config.toml
head_dim = 128
d_mlp = 3072
vocab_size = 8192
activation = "squared_relu"
norm_place = "pre"
norm_eps = 1e-06
parallel_block = false
init_std_qkv = 0.0218
init_out_by_depth = true
lr_mult_o = 2.0
beta1 = 0.95
lr_head = 0.00508
grad_clip = 1.0
schedule = "wsd"
doc_mask = true
Each number is 128 + 24 x the weight over its row's rms, rounded and kept within 0 to 255. Layers, rows and columns count from 0. Numbers have three digits each. The size before them is the row's rms in percent of the matrix's.

# layer 2 attention query, 768x768, rms 0.0447, rows 0-144, columns 192-287
079:118148136109170113121134130167115169103119129130096154149108113144140155154146170135094119104112161148123115106078113124138141145142130118115127109143142101124182163129116117098175167089157120130106131099115139112106146141112157114097125120101100132148124115144080129133138104122079141142
077:144128136138158149080108085145136124142090099126149162123138127113111098127147126079094123127127132123125125153148148153145107143091121081137085109151157077122133126128164101105116140116120087110134150112128072121181111125095127167157092110131108142130148126086115184121083105118132155176
085:089134106132134108147112114103164128148119130134119106141102142133115154158115136147167166110124122169119160127101118126107096119158104109152158141129097134159122142152110093127157119137143104138126144106086117143150180150124096118103125133140126132110078148145120150096105143135112177093
076:121135145172120092085081136124116101086088083107102119148120150144101147102129149087128154110119097178111125129120141131101149122182138120156140136153095124150122169152154162109138157077108133132117120107163123083169142121081132094133106120127129089157124143159118151126118118146123152093
084:104162136108118108108144170114061093097085135170106173132145151115101137100104164149131133094142138121117103129139127133117138115161146147122190127119109141185114133132105119182146148147122115170084083145129160136132138094116126119142129106122103092122097149159181109158161120148113128111
079:149095160134134147131124140095099135128147125095141150155134106137136152117119076102169118113131108150125095103138155129133099122172121147123100134126169149091142146138134170079153124141090116177111129140126103099137165120170133140138127110159140135149176142163133143165126101134154181135
082:080078122102118092127142158135117142173105175148127104078123122129178157107108160148143100124097128123144135146102124077101158131113142108137138111130105131121188135142183110088129132112157078126094116154135126128158128092169189100116125155110155114084119105135132119132124116089134139115
087:094200179125142089094132110151167133136114109124146140163130157131117155097150113151152091113164165109115095103117115141196104132175132135153170135154144128144122137135116125143127144103120121104138110139106069110137101100098106146126112110178158112140118140134112127135127131097134110150
087:105153168119130157102076158110140141082138143096131139114131141167104159140118141107143116188080102132126104130131140087129160153137162070136127152118124141131123133121104145115093132094126141090176109104075121134164139124172166166120193115122091137090141078157124193111151086138149160123
079:111122136065085091117161159120127140137139123088103109128095135084141145117105123121100157170132110113122146128142108173112092092148169187119179130080116110102114114188159116168139090101167161148153165152128106141125161150139122134097135122150115184141153146157122109131144160122143158106
085:111127099106118150130130122125101111146151131103093138150110140145105118165159099131107183120112152113122128157087136129139105111120117120149170124134116120079129138125132155077103106131122129173148052126103105132140104135168100169085144136136124177141100149156121107079183106152121138137
080:140114116135119130152158134140160108114100110135128157123150134124157131131112133147136156100147105164129112136096153131154160111148113075150081125117157151121115131130130098147120116124153109108109098121143080123163136133186180118095099152100128068151123146155137121146124107168141173111
080:119117124123126159141085157095155147124120105113153134153102107183166148144158111117136069132098147146137083110123161117135117147134131126109168134162183129114095124147121139131120167171124134085143090113102112142125159138161109107137114140174158138106155087143096123152126125111149128111
083:093146154123138121110139135156110142164171147130094106104113122140122147142111149124160109144125085161093113165141126143107115132150122120148090092155136117137100138117122102123109115135118084178129120133156101131135097126191096141139157127120092141122124109181132142170093100137125103111
082:099147114141153174122145143125130121135126159138141160128127125109121136096098151111106123156103136102142118142121137181101105137136118132132130091115166130127105070140178158105154170171131114135132112140097118129143120141088124122129146142125156168151180166088137163148138107144144152123
079:126092095092126119117134122113113151087123121137095110148106098082127069191107142137167110053091114113099150134147150118123130149127118155109108140108150157105107143161127166114121125118137154151119102111098088082132126103075106124108130116145147144133123127119127120129164130157135109100
079:111142089119113110135161071131134133117130108154146162130119141093113116145140141098103096148149144085148136120131135136132115112141134118133114121127121136189105135149137150095122143144112150164083155120141137166143135153123127157103131140095134116135193121106119154161159128165120148146
081:146160081148143116137148124122150165149103142119125141101100120114159079082153151131090097125106105160106157129169160149140117139176118097128124110162147125126065120116126123063103138118121087109118054165102127103099120118100141139137075144175157130137144119087132152113124174124148149151
087:155119137139112161138091151095117135104131142157116134157136094105165072106132176073097135133179144079098137103148123170114175115090131117123136127123144103149153136135122151156136141104131094138160104154131091116149115133159157143121096134152126142151092126136153145159108113130127148082
084:166097139171130125175093156155112138094112072165121097124116114163098129137117140122129133140123078118109128091132165124149129181123121151114115134139146136133113163115160165118169157132127133125110122164180152136150125103101075116149118132111115108130107101136120116152112142127089161139
087:117127142151124118107157117167121158112128109095122131130179159112158171127153151116127138096144098175107097180114128127124130096132109166141135139113098098162142098145139116083147184150153086127093153162139149152127144103147122125086147117128124139143133137085114133073126149162133136090
081:139106135098132111102165129105152091135133136096167142122120126141160117131118126130121127100079128130125090120130099153138084150109115126061127114152151111110131110135146105135088139135138154077135120107133093095118189126110127167121113102121149116123075165120154095157112124120179118102
082:144103067145125105149130210111076141144106132108138120137155091130131100134146126099133103118121120102153131129083106123159115103137141157135127145140160140166139148132161135131128115141136096089111119116127129142141108114139168116132175143157110131094100106077113108131113158155128140156
083:137072124146107145094107106122152124148114095163107113095136113159142148142136138114130118130117169080092132136176126121130096157133118155117032103150166096116144081164181087085111089144109125129131174141119150092117109129131080147111114148117109121149115107154100137117116108152139111146
081:085143155115106149101150137168152103116096149134112104103108172147145144117117178085168124114146154126160140105127119134139106105080147141084145141116103126113140116166112085137141125126157156164174141159128166142127104148170173136113120120112075135141159098144117131166110152130154139165
084:119115191096122170090173150121122106137155117111132134104138094080127118131138093131148113128118107134127124124097103138117101125123152116150104109132117201151087131128119186170084148158097113118151102110137112145112131102142150152117141114169137107115105122143113140108121163086117107104
081:154168137156098165161148154182123146126131122105108115113117133117103092129135111118094135101090186111145121151120155154103111141140129106134139116122105113146119139112130101122119125131154139163149126142139159117150118103115099149120149128155124117109109089076134138166142130143135138119
080:117152156157152128093113162116147116127150104134129157111162098092149106169139136117129113119158106128143150101112158171133153122144126125150077124117124111121100096170138120117087155087124134127114112137113145100139149133128143154132171129173136137138088115118159135133071119144108145142
091:112127140160104136155127131110140136099093117081112124099142107116159085145137145122113197144147118123103102113146131146104158108128145149112158128140119151185094102158150135184119125100129138104088092120105115099147148123158118146152158137152149150131091151153153170114121157164142143132
084:132100109151101163154151164097119105108113170094159157130162192122104103155149137139088121108158093129140154112111156127140162082159134143136110088111106157146115100064102118135112140172155112115114140132143108087062122137130120117130093132118157139144120113126121124138139136154123165111
082:098170102148128167148059129129161121134103125146109118101134096112127138127115114132088167188107097162165115122164093140144077132109156146152133098159102110163124153130145126119130094158135143141107136144134161102128168098160113118116110125162162143138072119148132152119142116127122127112
078:133139131157102104151113121115107124125135173144124121137136185103113144152135102134094134138147135108150133113068108137161081114128147160128111137142091165146149100143134160141145147159121122110133149109148152130122099126110146110111122069152105110103140091132166152135114147137092162088
080:137166152122134126150116168128118116126141130130122113161100133130143163107108102132114140112107114172127083140148124116143066110123111142117095123086104099142135103127110115131160080089140109104113103140129110113163141113132162129132146156150089128105113131128144129136096093148138087130
084:156137129129101140093121123162148139135068133089075134125155107114149124111096129140111105129127147156132132134121118135140122131128155135096129139107093130151117138125077156102166132068176144135114070193133131169173076114075139100119135112121120179114187121183142158150128123122126104116
081:129157115104159177134109067141137121143128125146161119100156141109138124132129155176146154126172104109112120159134128131121176121096144169121134134142130117131111129079158132142144139128171089100120178167128129073143128118106114098153076087168107122078111156139145142141115130104125137111
080:105138121120121123100139092110140115110143155111125124128093144091140123128091159105158102168156159132108114151140098182122154100120156085116120145152116114124110126107118126116144105106132146105125129144139153133129170084127141137123127134092103109131144136131125117148145132186137087075
082:136099147110096128110090136134116127129065099116180139142113115092112064121139143096168128152104111099119114137155150111147154166138125087135105105125139131115152121126123120110089117110113082105100153148121121170147108095134163143116112124096112122133156148083079116151092162119108123131
085:122172139123116188125137128155124126149124102124171126130116124102092133110122125167095122118129137101194108143152146146135125111130164114153139145141131141077107128111107135132137123145138118131139113154151165154148145115112142150132118106105114123147141131116086128153140124110100102152
089:109049135130113137159151087108149152134131138127119161147130164093143122088113139097099102161125111134160118178133106163104117147132136101103106128184120110113156078128116157108095110122165129127157110135174163112086137108093143090132084116147100052150120155112096144145113147086147135134
085:117132126110167149110106149151122151104126109138109082132125113094129107125135108124096125103130126141117104149108158154123190125133130153150100104057161130149177124082130117123159118143112155115125124158095147107152135099152129125147131149156154170110108107112128131136127115150102101128
086:138110121126132115103144146152113123139152148120100144133144081126094141099139155160136131119129115146124134136143108117112128143128142154135136085130155110161107120114138113121125102119140128095107160160149098118121119101104128126148106133107162103105148105155090173148120165115149146092
078:109116109152104127128171151150145146103131113140098133167141134131137140110118119165111127152116107081146099121100116160110113134107131085154170146112128114125107124129099131141129129130126106123142160141153088153157169097125159131117145119146135128137163109126106160130134118153161174115
075:107158097139133101208125135143148086129122102162125113149115103166131163106156115155127112144097121111211114142116119088120144121142121107113105099106161119084130139160111154096155097118113111101127137164091113125153087127155145167135176144158098082142152135106123135122148151153128085145
081:119123088095123128102133137118107139101129152125071150066172111178117136132188149120128101095122123152098128120121117181128132145095136145131058130174140124118185136107121115114127133097086114134110124114120112118112145133146103131096105163122152117149130129151145152153118128144121097149
083:105109130134079159127082113129166150115107128115121140148111132110122111133157073118122136115081129150120120154111131106141128123144120157122103135115159111043119096141142156099150143097136163145091100101145103162118111102122109111140105111169119112146138140096139121148105183143163153115
084:137120141185120093117121147131134119118090119127163110110099131144087127148116125096127102103163162128164116115167143126144071098138112122101165115115122125172129160134126145138116142147108139120119114119143136124148090138157180139142079101093108133114170117128097167147137137093080093148
082:105146142113132131183141129124159121097135195113108144153121110116126134143126140124147112118184118092123129146119123155132115126163108118069127113120149110159153104120143170161122113087101141083125138094122096101132116122098091133128131116129100128137114127086106126119123105110155136084
077:079138128100110123120132153155083143096099131153173115128165152108136152119093133144158132119118161130132168163134124131123155108136114109154138137128171113123139115109114148155136092127114148152143182109135185101119110114134134120112113171148169120120144136152091102129132136135103139139
085:144136133119145137115119104153122122113114093126139140118115085128141136091132171095150106096165156140148137115154098113153150072148144119146100098101090121089181063130138121104134132112098134124080165124125121118149173170091067091187117140145148120128158139138100140135142180141065113124
078:139108175111116112149169135120150126089124133095112133110105115088114144150102116111127078123153145137099154155141106139102114108142106149164166129088142179095159159153119163149103143137099129136144101122136140133143109128161122145177138119134141128143116108099117135144115111130115110131
082:172156178106127096145148120125117091143140134108099106135120134089108174107096169116161073116140140101117110106111098162173148146109088119125096083132117127156113121135093110099116127136119150130123142120097120118118077069123130148141078164122115141136123126147151120107126140121131103105
083:151140148135119126109148101102096078152144161118134100126115160171168112141170123131074149192154137114069148121122176148181154123136111127126131153078137114127132071119111114104128154122112102113129133107114150172098175118143144123083130130086123138149102094135141125098160107073120166093
078:140130154127147150100111171140118118130150108105105134108126087125112104134126116148101123089111155130156164102159203124097160106134112155124128137158124112131142122140131141140141150127105125199138146171121098109121119164150124122110157146126131131185161132155170112127086096128113113103
082:087079132155131146134120122132119156117157132135142122121107142129129119156129109149150154154130114172074139130169126132125126147155134133141136165142175121110091157125118183092111179112092146118066081119120093101136101145111132151129139110104154129135134099090099144150119176161071126113
085:130144150105108117161153143140147133154114144121136147133127138154090137122164153145145077151124126113129119092131155104121130137123104126202130133136098097138118196137118142169139106145161155137137144158073125112127099093086139087141122133082137147121168139124152160107123110152157145092
084:127132148120120170115152089108127125141123113127095142137147100111112103115128167134127100115119151109084142139130086076124138124101093117124125107116125137148156133150149137109109144114064122132150142130202124129094143126130163092179156135135159103124155149137102163129157093123077115133
079:125153121122131121181105149168145123157132128117105149175075158118150091125100143094172126128133109125128118116147106124126167114117096131119119134135177120167153113129105110132091104100112117147146144126143121140203103126178134152142097142149141132153112148145167127135097141133161115088
088:118166137106107099090158148140121108094128162131138163127087144112130094119134171112104131090075142106101141101151124148120107094140128183195095109110119135131122075143140103116113096128129107078141107161166133141103094169101116073131122127154114164160142108094111133135140105112167168170
087:112121128138108120080122119136108139112153146155155100110120111172133080106108125148150089158158143147100142123153132137135129161145074148093104109172122148143141133164130105149130164109139133056094149116123131120125119138137100122122176113103107157103130113121094141116131165178123089156
085:134145108118167145098159161131108145162131141096145080160169142131106088142147134128124142101152142101112121150141119105108124107118134146129133097089157126156138117151126148118117098076180119150134113165099108120113124169130140163137150082158153132124170153133107101147136159108151155086
081:127185144125164091159140189074115088121148136142088155115096132051141114144096136132133152109144134111137124132080105135158100160142173178088115106112111105146125096145150103159128137173183107132144125171119113114145129150162150098170109083152123180152132122102150137152132146151140135107
083:119131107119115109082157088082126102123122158093144139135167139092161166108086140137155128111094135129114125126117120127120134113141129134121098115118137129098120041170153120138130208121102082112103123176148134172118112109113116153142046168128136102144142141121145135125121136136107148120
081:137143131074161141080132149103136136151160113129105127147150135124123116175156163146112118155111149111140171140100118115158167142159134108117081123084147121103115151133109106145166101110143126163123125123128146157120156156141122133120097100093110093108103146113130137175154178191141138153
088:083089184117134188159119148139115127118145110164146105126160085158134131142158144147178160083123104134122124133129109086133136147133124180146150136123086158150152118140102128147163116151153114116141141107113151129119140142089123138114150152085129184120137134159114144104134163126096110118
078:152119139133161173139125108125171098128114137113138153148110112143105169115132144123108125132096158145127100078087138126108131125107128169135143148152159134194127136135147146156108143090110144163080164089129135111144089116118183127137141143109138116087149142135103150101124141095132122141
078:117079095150124102100151094128126124156124106108127118158165198109110108160110156126114125158147143122170115100114127137108101114117135075151102134161149157103155092139090148114169120142162128128164154089112127121112126150109114128144127091113121114147129097140133148136152112124099124093
082:140127139122121124147103132108093108165132170108136136156130124104158147135077136119159074186149180113141125139134149108165150126159099167139078146124132127123088144075155139154116165163138130126147142131117155103116157108064090085117125131135142110147089144144119162169131178169177130129
086:133101110156117183089117109143152145107188153152220089141123145160126143135098134134150135122110131058146130110114115087082140110108127137140125088171100116150133117130110153115161105143157141158155135139142129148130097141076112118125142157121150177126122117136134104132132149114149141129
082:170115125103109116133122133106084117136147146167093133140161101158112128147104141122152148133095095178105146134094108112122145104144140102109144137149130121115131124091140123128128104093137150103188155145146124116115116148093125170093127143094139140146145174110098096135085151067188121149
081:125132169121121136147123164130138120127123114115140082079142131142114125119171130107154129136155115134085117105148161175137163110137175112154126124153130122122117101125086135111151118144132136105101139139134142122122153116133137113099152110133112139138142135114139120123169130132129161119
085:111149139142142140126107122108068114084143134158161084084138104141094095194109099163141129106091105113131124110137111124129149083106127129129155068120126133157124129145068102108129122145144136135155136087150109128115102117120116169090141165129117114088138134093155136132154104127147104138
089:084144120137146123117118124136131146163122127123114136135136110137119138122126157129103099147126147155110130159100149120138160125077084101147125091155126126124123096117145189124142121160126140078122116177161119116110159152096108129113165122097116128106136136106120138153132142160112077113
082:117078159157173132152091122094143109142130141096146125138100131104128132155084149122134105118156156094102148103100123132113124128131131130145120148141134142098127118173148105133123092135115145077132088147152153114111132088153104156132138127120133112141142098160115122125130095107119145144
084:121125116135148143154147116160137138098149138130103156091106118129150119146133142132150125133140096099104139148113135162112151107130133135113100186103117088101123102165105139128125125133092168162131103123119078096130156146177137104129142168096136115100088116134095146151090132142085123105
081:125112073125130141163121137094156141176063152116132145147185123096128126079123106139138133101123115158116097105102122093140145097108114077131130114104108119148120118127143141149109108166153118157151139135156153115126125165101167095124144099135101159112122140169143134112154169094086127140
081:162107117120078104100116134142133135112120181101130127116143125107135153122128110108157091191159128122076108166113097123130128125145159107176144167100141157180092150113072122129152124145118157106099094113108208082135100129158118171145149154100157123168137081135101146145104140172179078105
082:120146156185119096151119142108138100133150149115161089077129163092096119120115088135088100147132105150127118115091155089139144115119145140104129156101124125141122093161143093131118172119198158133122140113088093120118091150155094134088139144132118120128138111171124157153118103136105093145
082:170076130174145132175131105128135156157168125144140167155145138119101115132099137124134129094142160145135083118143138133118132116145108140106106168118136149115102143131128169166121103103155140109137140162111135092167116164179086131164133173115167153135172164160152104131168128088158131113
086:117118097138138143103137152100114108157135123138161159137143117161136129105122136149099143119128110184161147127136173152102161122150107119134137116128132116113152123107127148126156101143154134162115142112115133171116146077127130142093125075109100151160131114110164140099103157103105148135
083:163173122147100150138154140107111102124170108101145115146123142101098117143079105133132096131129138146117109132097108141146101140130138108100165152111116143182165140095155118100148132141152127097131143133122198112129136104100135122133111153125097127125126113114150096151085090125128095108
082:141112132098065109109117103125146113137095146087177133136148135113140119128161137163150124141121144129150126141143147154099192108132105118134102122104112169091097138106126151133119121149134151156155138112088143108172138149139072131104168142125105143115089118100136138145114122145121155138
079:139147122178119134123116170164129128125068158135130127138136106127124137098107140130145136092101139162093129136151109150136161082149098112127140130147146105113134127133153124149144102102141056112095151103123133101099151153132169131111087129146155149109118125141126085129073073131166081130
080:145126111111138099120129109113141122148122075092141086132142082175113128112118128148109089122170141110125110096150145103133109107150105141163170127097144158118120109082106127144128136102107126083150139126133085091134130123160113098132120136123084151089119102119153131150148146071139111125
083:124175141126144123114100116130112149124112110111123135107134126130126104118097130133127127094126131132127118098170114099128108113138143146129118100108105134116152100128124157096137132100145104184140147128102052165112139088104144115121156143135104089124097151115107122143112145143120110134
085:142117140134152095117155124111117122120097099136076107156123119132144142111133141120128107137100134110132112131102136128108140159156166092124110117187104101176136134134147097124100119156130142172157105137114069156117133101161171128135151096135167099077144119148076143145134154127120105153
087:117110107124098140110131142118081124133115096145162161135123115131149127138184126141150100117137148107155103106170120125110144070153132085124107103124117115131070147151140101125129091141157153116142182110142138146104122124130108143110132124098131187137131122091130128116093121123116149168
084:139086147086127173112130147158143154122164158141109112129118139107123088130103151102102111092133087136130136150134122097108094147158092139133115166117111098147130158136133190148108152106137123118132125104133133093147114109116135107131150114122092163157111176128132136139153082081100147127
080:140138128132120127183156115151176129118146120093139158123140134123115133086136139129096146118088115133122139122142140120146141071126118108114134097144116153138185125120123093145149141096123136062147102133148115151133202097136140125095138112125129104148138121060104128094149115157145091102
084:128129143140118108118151148144101113124132102127120150120131143128109175126138137133136124179117114112118149114103153105137136112125169116156124123157044132129137111106133131102159105139133125133172145157128112116124147141154131131103110140128133087123162120104101159120143124122186101095
082:113091151116100147116114141154108155099102138119148134120135114139156122136110141116123120102143092152161152185143126106132126144083135115130103173154099139169130087100124092139121103140076149119169130113154079111145095107174148083094136120132166152096175131138139123178174104136100158131
085:170153140127131149110130107129133176143147119134097138095175150152119121142112136140121145147130124120171122080088151116168193110139120127133117139139099103147173149139159149095121126118120173155130147143102116133102159140125126137157142125142151144153120118091094150132151189121096112145
080:106101118145116075148089122137155111095117087140153131111123152093110093151100121107116139089126140125166125105139113138143122143071121116090115122128156128141120135127118162121118141102139139152126108093115091168095124154126125094161148151091088130134128135150108115121130091163147173117
086:099154118121145162144177135118108113128130178195151157120110105136145105147151170144125129115104096121115164149145138116115117149122136128155149143115111131139104142125124135098121130127135073091121130087122103108110154128101116125122091117125132123132127161114108125102156101127109158093
079:131141105132092137088074118128149138113164125105104119110112135124086157149162133120163156189144105181137120135159128133179114119145122146189164112125166154135125121163136131088103133121168112128149094111144154134119108120133151096106136169140104167102125151094130133121103099147143137133
085:146135114154125119182132102147122156132141112068151148083101155158128117093144122091135083129120124113128110134128144144129139096112109091164145112079097152101155137092108097128075158116171120142146164123077052144152108106136119123097155110118146113146119100167138126120172117141092149140
085:127125092116161117111151152133138143172156122176144163120118137120122136081119109090141092096146109076131153164158102106173123126117152138089106172125142143159086098147110136155136144133133149124106120127170103097138134118105098096204092137123123128137147109125114153131138154090129111109
080:096141138153147140106108121164104132118077137144155137099160102163146138089159138138172125100156174153081182090106112156119061137132141095094144150114132110138111084145115138132113158140141118195121116118135136083172147116131101135122093149127115154150121157122121067163120123152140105125
083:082089126084123134146095110103164170155102154151127072111165100156126116159105128096144099101153135083158146142114106122134136198135121111106151149120102108115167094125143140166108164142160139134143078097155124162103134099136074139149140148120138093165128107102134128094119150148079123125
083:120162083142123160125112153144099131159101109054149144130097095153097135125130174136102179117139153138156145132094126114105129064107114172121146121123136137118135134166100127125134119127160133107110108137112107143134140131113114164101170133165129119141099133162131114133147111123109149148
085:162128133078141107141105145131109134116151170097158094094117129107153132096124099145136129085118120090152125124113109101102146103157099128126104157115125157119178082126154108114168111129116134131111108094121153100156156132112129104152141146120083147183132158132141161156164121173141139107
084:093088115151120148103125163136121136111136143171088120131148153180123084125116123160118093081132111138111105130110067165145151160146102150139079142144136132124099143130139140087165099103107127198140095112153107127099144146137138132126169140115111144079173111118104132123173104097120093150
082:150120122191168141113135140115117093131110133102121131146133111140125107184145144090121122088145140086138123112143121115118156117125151108098183117182113140096117124152162122104166105144098129162090116144139125136093105226103106150112139170133092159100106131148159126125154104112096149132
082:107133115124157117126108150137171138172098082097120126078121129153112141100140114131134157117153103160162092166142140156133127175131116145104130084171108079134156155165127125157097117145129135145140123095089166128107137115091129162121124166101174131126134106114128126099135127087120084102
077:096118151137136118165126110160108113135140130136130141078106090154165121168124118130109117148137160093121128142100165131136119116104145091146129079147069130117143068158125141121100089100155118106104097157170117140121140137130103169152124138129103134143144090132133112159169148155123120119
083:126152111149128127134116096138149124129133107162111086103169136141098115166117089122131162181088127152127154130099164145182110088139140098161124137094104103138121122142141096119148165153111138172085159139097128172121117154136140109126131100092122151144105102119097109119157131117124118116
085:149123131117084100125116147111164130126157106144130179079161128099144137077143082141127154098162129132108123129114122110112120117110136135124153170161140109127086084154156140094129104136092088099128125095126081094137134145155142117164104084140151119124113147154082110135122107111122164118
084:137160126143146114114121114115121099063108152112154133114129117164121101131080196094152144071144110122077125084096089127142104129147112112099145179110166084154128092166142109168147114121086121168115098140146094123103135146128140132131142131093139122111110126108128128103136158078146153178
081:116124137144096108138142119144139131129139151140120138155102160155103091183107140125164119115145098159167161114102166131156156129111148086133125113113146152097140128122134152155168131174105107158118143112152155157132172110109114161175112133107127088143140100118158132149129117132102130135
081:122109140095136135135147103166094123108105151120081108125099084119130160107087105143160130127138146065116102090115066156065150164124101117154138091168088143165166143099166108139098121122103131122096149128157125095068123138150134071138159107117127078111110148122097129089125094094150143097
082:108125101158178116151128127130201209139108125137097137120117133125148153134143121114115113158098126155112126134116152095098124140097100140155134137146140131094125115107145143131120124156172133161136101129104095147138130147167117142135111141123140114153156140128136134122117120148143132096
085:089113122134159155119158162126169114154117127120117085107128138158114112110125147127183114096081140121117087158138114076130141098138102105111116139165139136115155120151114137144113145110122172110087113166126164148134092135126112165139129148131155151125109121094081104120066143081109151146
085:149136106150086159140122129145122129141114123104154124093094109130121147137135142110116093123109111080099094090116148118128123118130140123129140102139100109145132148125127144155106109119152132125127154139139149147100129116144132151121173154147130145119142114177147136062167144110111138138
085:126134099150089117136144124082119089110117111158109148128145133094130140053153153157117115118132130118125113168139111080132113150145136162132111140139123144138106122129119091119146153149100107125096089128108142083118133139138115164142130174110087125153155139100151134113146105127119147135
080:128061188111144091116063116113135131108104135098106106125117170125106114132157116093128094110104134156146119125119124132130129110118134116117110121126146108188105103116134156136131102157134146126111125111120139102136130145139150166124105130120175119130130154139112125111137104096156135101
086:108124117147109104154105148101108122131148115170149103108128118096121173161108106119098119193119114127173126162155151100154157131136136135174100139144102110100102115185107119082152135127141136124123137154115205078101138122171129139077127175140127123132142122102106083128122061139121176117
083:120111165161138065159132134140151127132169134175127116107131135100153139137163140116089119138137080134113100175104194113110163127130083109124130129173159115141118140111123114076148132117144127162140126090134122135168114122134154113138114146105107113110118143135170155159135111158135108073
077:143115109130140164096176099155130148131130158157138091086151134140104133165137128083141115107126136122141128130144122116113117130083120150123146095122137115102040108137102143137102125166117118131152149132139129141112151160108083101146117106134121110129122151138136140138105153121123095105
083:116135133155149094145184089099109132134152099101074151119159115083130140117137142176146083110105120143119155128121109135103121105114139133151086095078165124082089133135108129139105124193162062116131101119158132093097152138139129095138130134137137149146122128131109158147056143171137125127
077:132122124124127109149123117110115140147134146148149118085169110148124122113148099113112156107133128105103135133124139137147158113094096124180108115134077150140142154127154099118148130116134142093155147137149126157134110144095150113157078117127116126116145093143069152150079105115124166116
084:118160130131139118124116126138130098125103131171120159105171122083160127119126134131124157105144135151150114139151125154141091150147142079145115145124140136156079128156113140119132093091156131121096149125106147099149118168120105102151116135110089121102170135159110149174147134113119153128
080:112127122116107120128135118120111131130136106150155125119111114154141116134116113157142121094132115141125133163112112114096107167161154099090141151125147140172153118159107136049181103115129102132166131097137132114116121159107123140090142136111147111152113138129145120157121124163174145168
083:133066143128139114133140124098095097115122147164141115150134158123109100125079097117123176107127146099121150157134081132184130148117156115125143123151087165171157147132111124123149108150118130088130128136149147137175149138148101169090153130162137090147107085127069077158122135136119146111
085:185149107118117084176125109128121143097139113156155145145134084133151139084162104140128121108168161088159124104157150133184108110109148112183134135120128118114120145143105124172141107110119140120104130155095154115114106163133087169104114106139138109158132114129095133128117098101191149114
084:071151141136117096175116124127121129150101113098136160141131123125157182131118139118119112131103121143148118128091093112103141119110101141155120170122157139163125158093123138105117150118162146141142125135171113151110124128111137145142180135125110136099143141139112100112106095170092139121
078:110145120137113107090164118117114123130103145134177158122148119131127116115101128121170150146140121076136146103190093135107124104161149126167134142146150102126128160093121166126170110132129076105131103097092108112147117097122127155105107141107116125185097145110133127170138149115147094143
082:184123139116165117112130140115182157131093118101150138109099119091111169083140136108090094164077112117128137106133125104110112181183144151107175112171172100205120106137181159113124138113123153089150127083146153147162113159141084127145179117148092164084133153153105124096133117150111124177
084:095124167100123144102140107157159156132149137089098126113082118098159091145129110152088151143149191171157121127115148129153088132129122139107138113120137121085167164127090108133113140138095181101142096137132192110125097103097124137129116138125179145125145096090158148128134120136084142154
085:089129134118121146119133113142116175143168129143166123094136164166148135105151140145129117165147160143181111108159144159134157138119122087137167140160126119131176145109124133093123149113119114169170104135119129089100117076173135125100140116139164111147122138131109143132144132126121127120
107:125158142153116124133119128136157120123133115136192123111103131148138122126133114107147118141094102116173139117145110189111095113147132128161158147145127160082085119129124108109116111128131174099096106165119100135136086141144105133097105113140137180181127178173100114089137110068130128133
108:146142143104162124105106152109160097136133173115145166125097136098105158146136158138155145104115130100129110088113160099147096111126148176095160137121103109166173127078143088148084130141122168104117130106119129138138138110070091110128170084075153099109101162126136139114145144127143115102
104:132161110151130174095116107122092150097090156125111122089157096210097143162138140158105091149100143171122130123124154094115188136127088125138162130136146099112134131135123128172159086178158152129126102141143138150123136107093128134151128128158105129163079132139146126105117182137072103097
104:107106136153103169115126120139113118113096178138147135122143109103159122104120132118141137121098118136116093088156107101126151140155129098174159168134138121120095152138152167075129152095139117104131125114136132133148144114140135127127090101091126099118124178116143125111166092104186095111
110:142095110104117087147139117108181094132132135137140112137151146086126126127165174157126109149174102122158162117074096166154131101104115136134146146125096153128112149131083102147138141190088167137108140099111095116126149143119138167116115174098133116120144116140137134100179132131105141132
105:152144123180152155135090141102162142121129080111126126137143147122137114098138097130114151138123122127100113121111131127122136111132140101097138132089096152158076109119098118164079143111133148123134104168119145116143142147102156139106120117118145142114114133133139097105143080164109177121
107:141156117107115142096146112116132072169144126142101166105099106120143114136071135115128122091129127113134111124134133108130095109138140152055107123126120139090124068126164152137072126137169112111112164128181175099132137135174118127129119097159110107134158120148137120117123146137136112139
110:124107093132097112133113133130117103120159121107142105148136093144139129120095118120080126149142073147160134103142121132177120117133076106104107138141130123101148103127172126156096166103130086133093136094118152084118166102154106095137114128092142142110145118128162154126089136126158121132
099:111191166171117104100135144154102128158152100118085104122110144147101133140083089151129160136079161128099137109161120153136143124140082170111124102121090103107137146158183105128133150158113126153096133126135121094096105169143158152110129101151130133119101134118116136137142124078129153128
099:160104113102155132161106108106105100140105112145110141137136111092076119118105126109153108143156139139137123126134098128097080133142116083145129144137139166154101168103162138107127087147115146140122072130099110143092162171088139120124090111129147114144152148143114128156107131110133117159
098:081128108106121171125139150151088116142160153099168101166126092182158171103135123132149095168115132153132151126117094132116100068122138104152114124127138113125106184105114150148144119120139155156119129084131156127154121168118120166141153128135144142151091140127171165140153115119141165095
104:088128164118156128128161118149099140169157103198142079134133132138113125130106115138132168145155175160170179106096139139144149159110107085109134097138143144145174199112178125173147126142129148123118108188132113080148150120131117144150100107104160132143140138119148145135126123129117095105
103:121145165126117128100150137132112110126081223137135167157136142140159161137152139087138112099139099110110113099168106111116097110141137140141094126125155098103125124153161115111108124124123108108110128140111137102104170151127148106148140141179105158132136174139110150139114121136180136126
112:149167124122051135106129144099132113119124175136152151131115122095136050124083099118104114091110127108138151158148081170155102123107135114124116108091097138123084142130129121178088093190103106062143156127133133124138088126101126129168118114116128178147163134139103149102137195125102139127
106:105113121076168108134144120149116118125127177131130125117156116120094111176119117128112122186099089082123116171141112134116139119132153105120111099119184096151083093148118122104154117098109112115134161094136106187155117135116170100175120138127129115110148136099129108117137120099169134097
109:133117122101158148160126126130151164133136155141118134113128056142197179140159144108164114111136151119109124131107128082132092152167130087127136155129129085125126068132136141128116124092135126083120160128157113135117111127172131096153080109164114116156160128112123144138118145145091127097
104:132104139136146112141111152111125101140168123136128114093097128135144114143119114134152144114134142098125140166098134092131164106146083116125126091087117187125117092138115109187140136138145137111116125128178091139137120122103109172167090128112134135117091104082150123148111122134109117093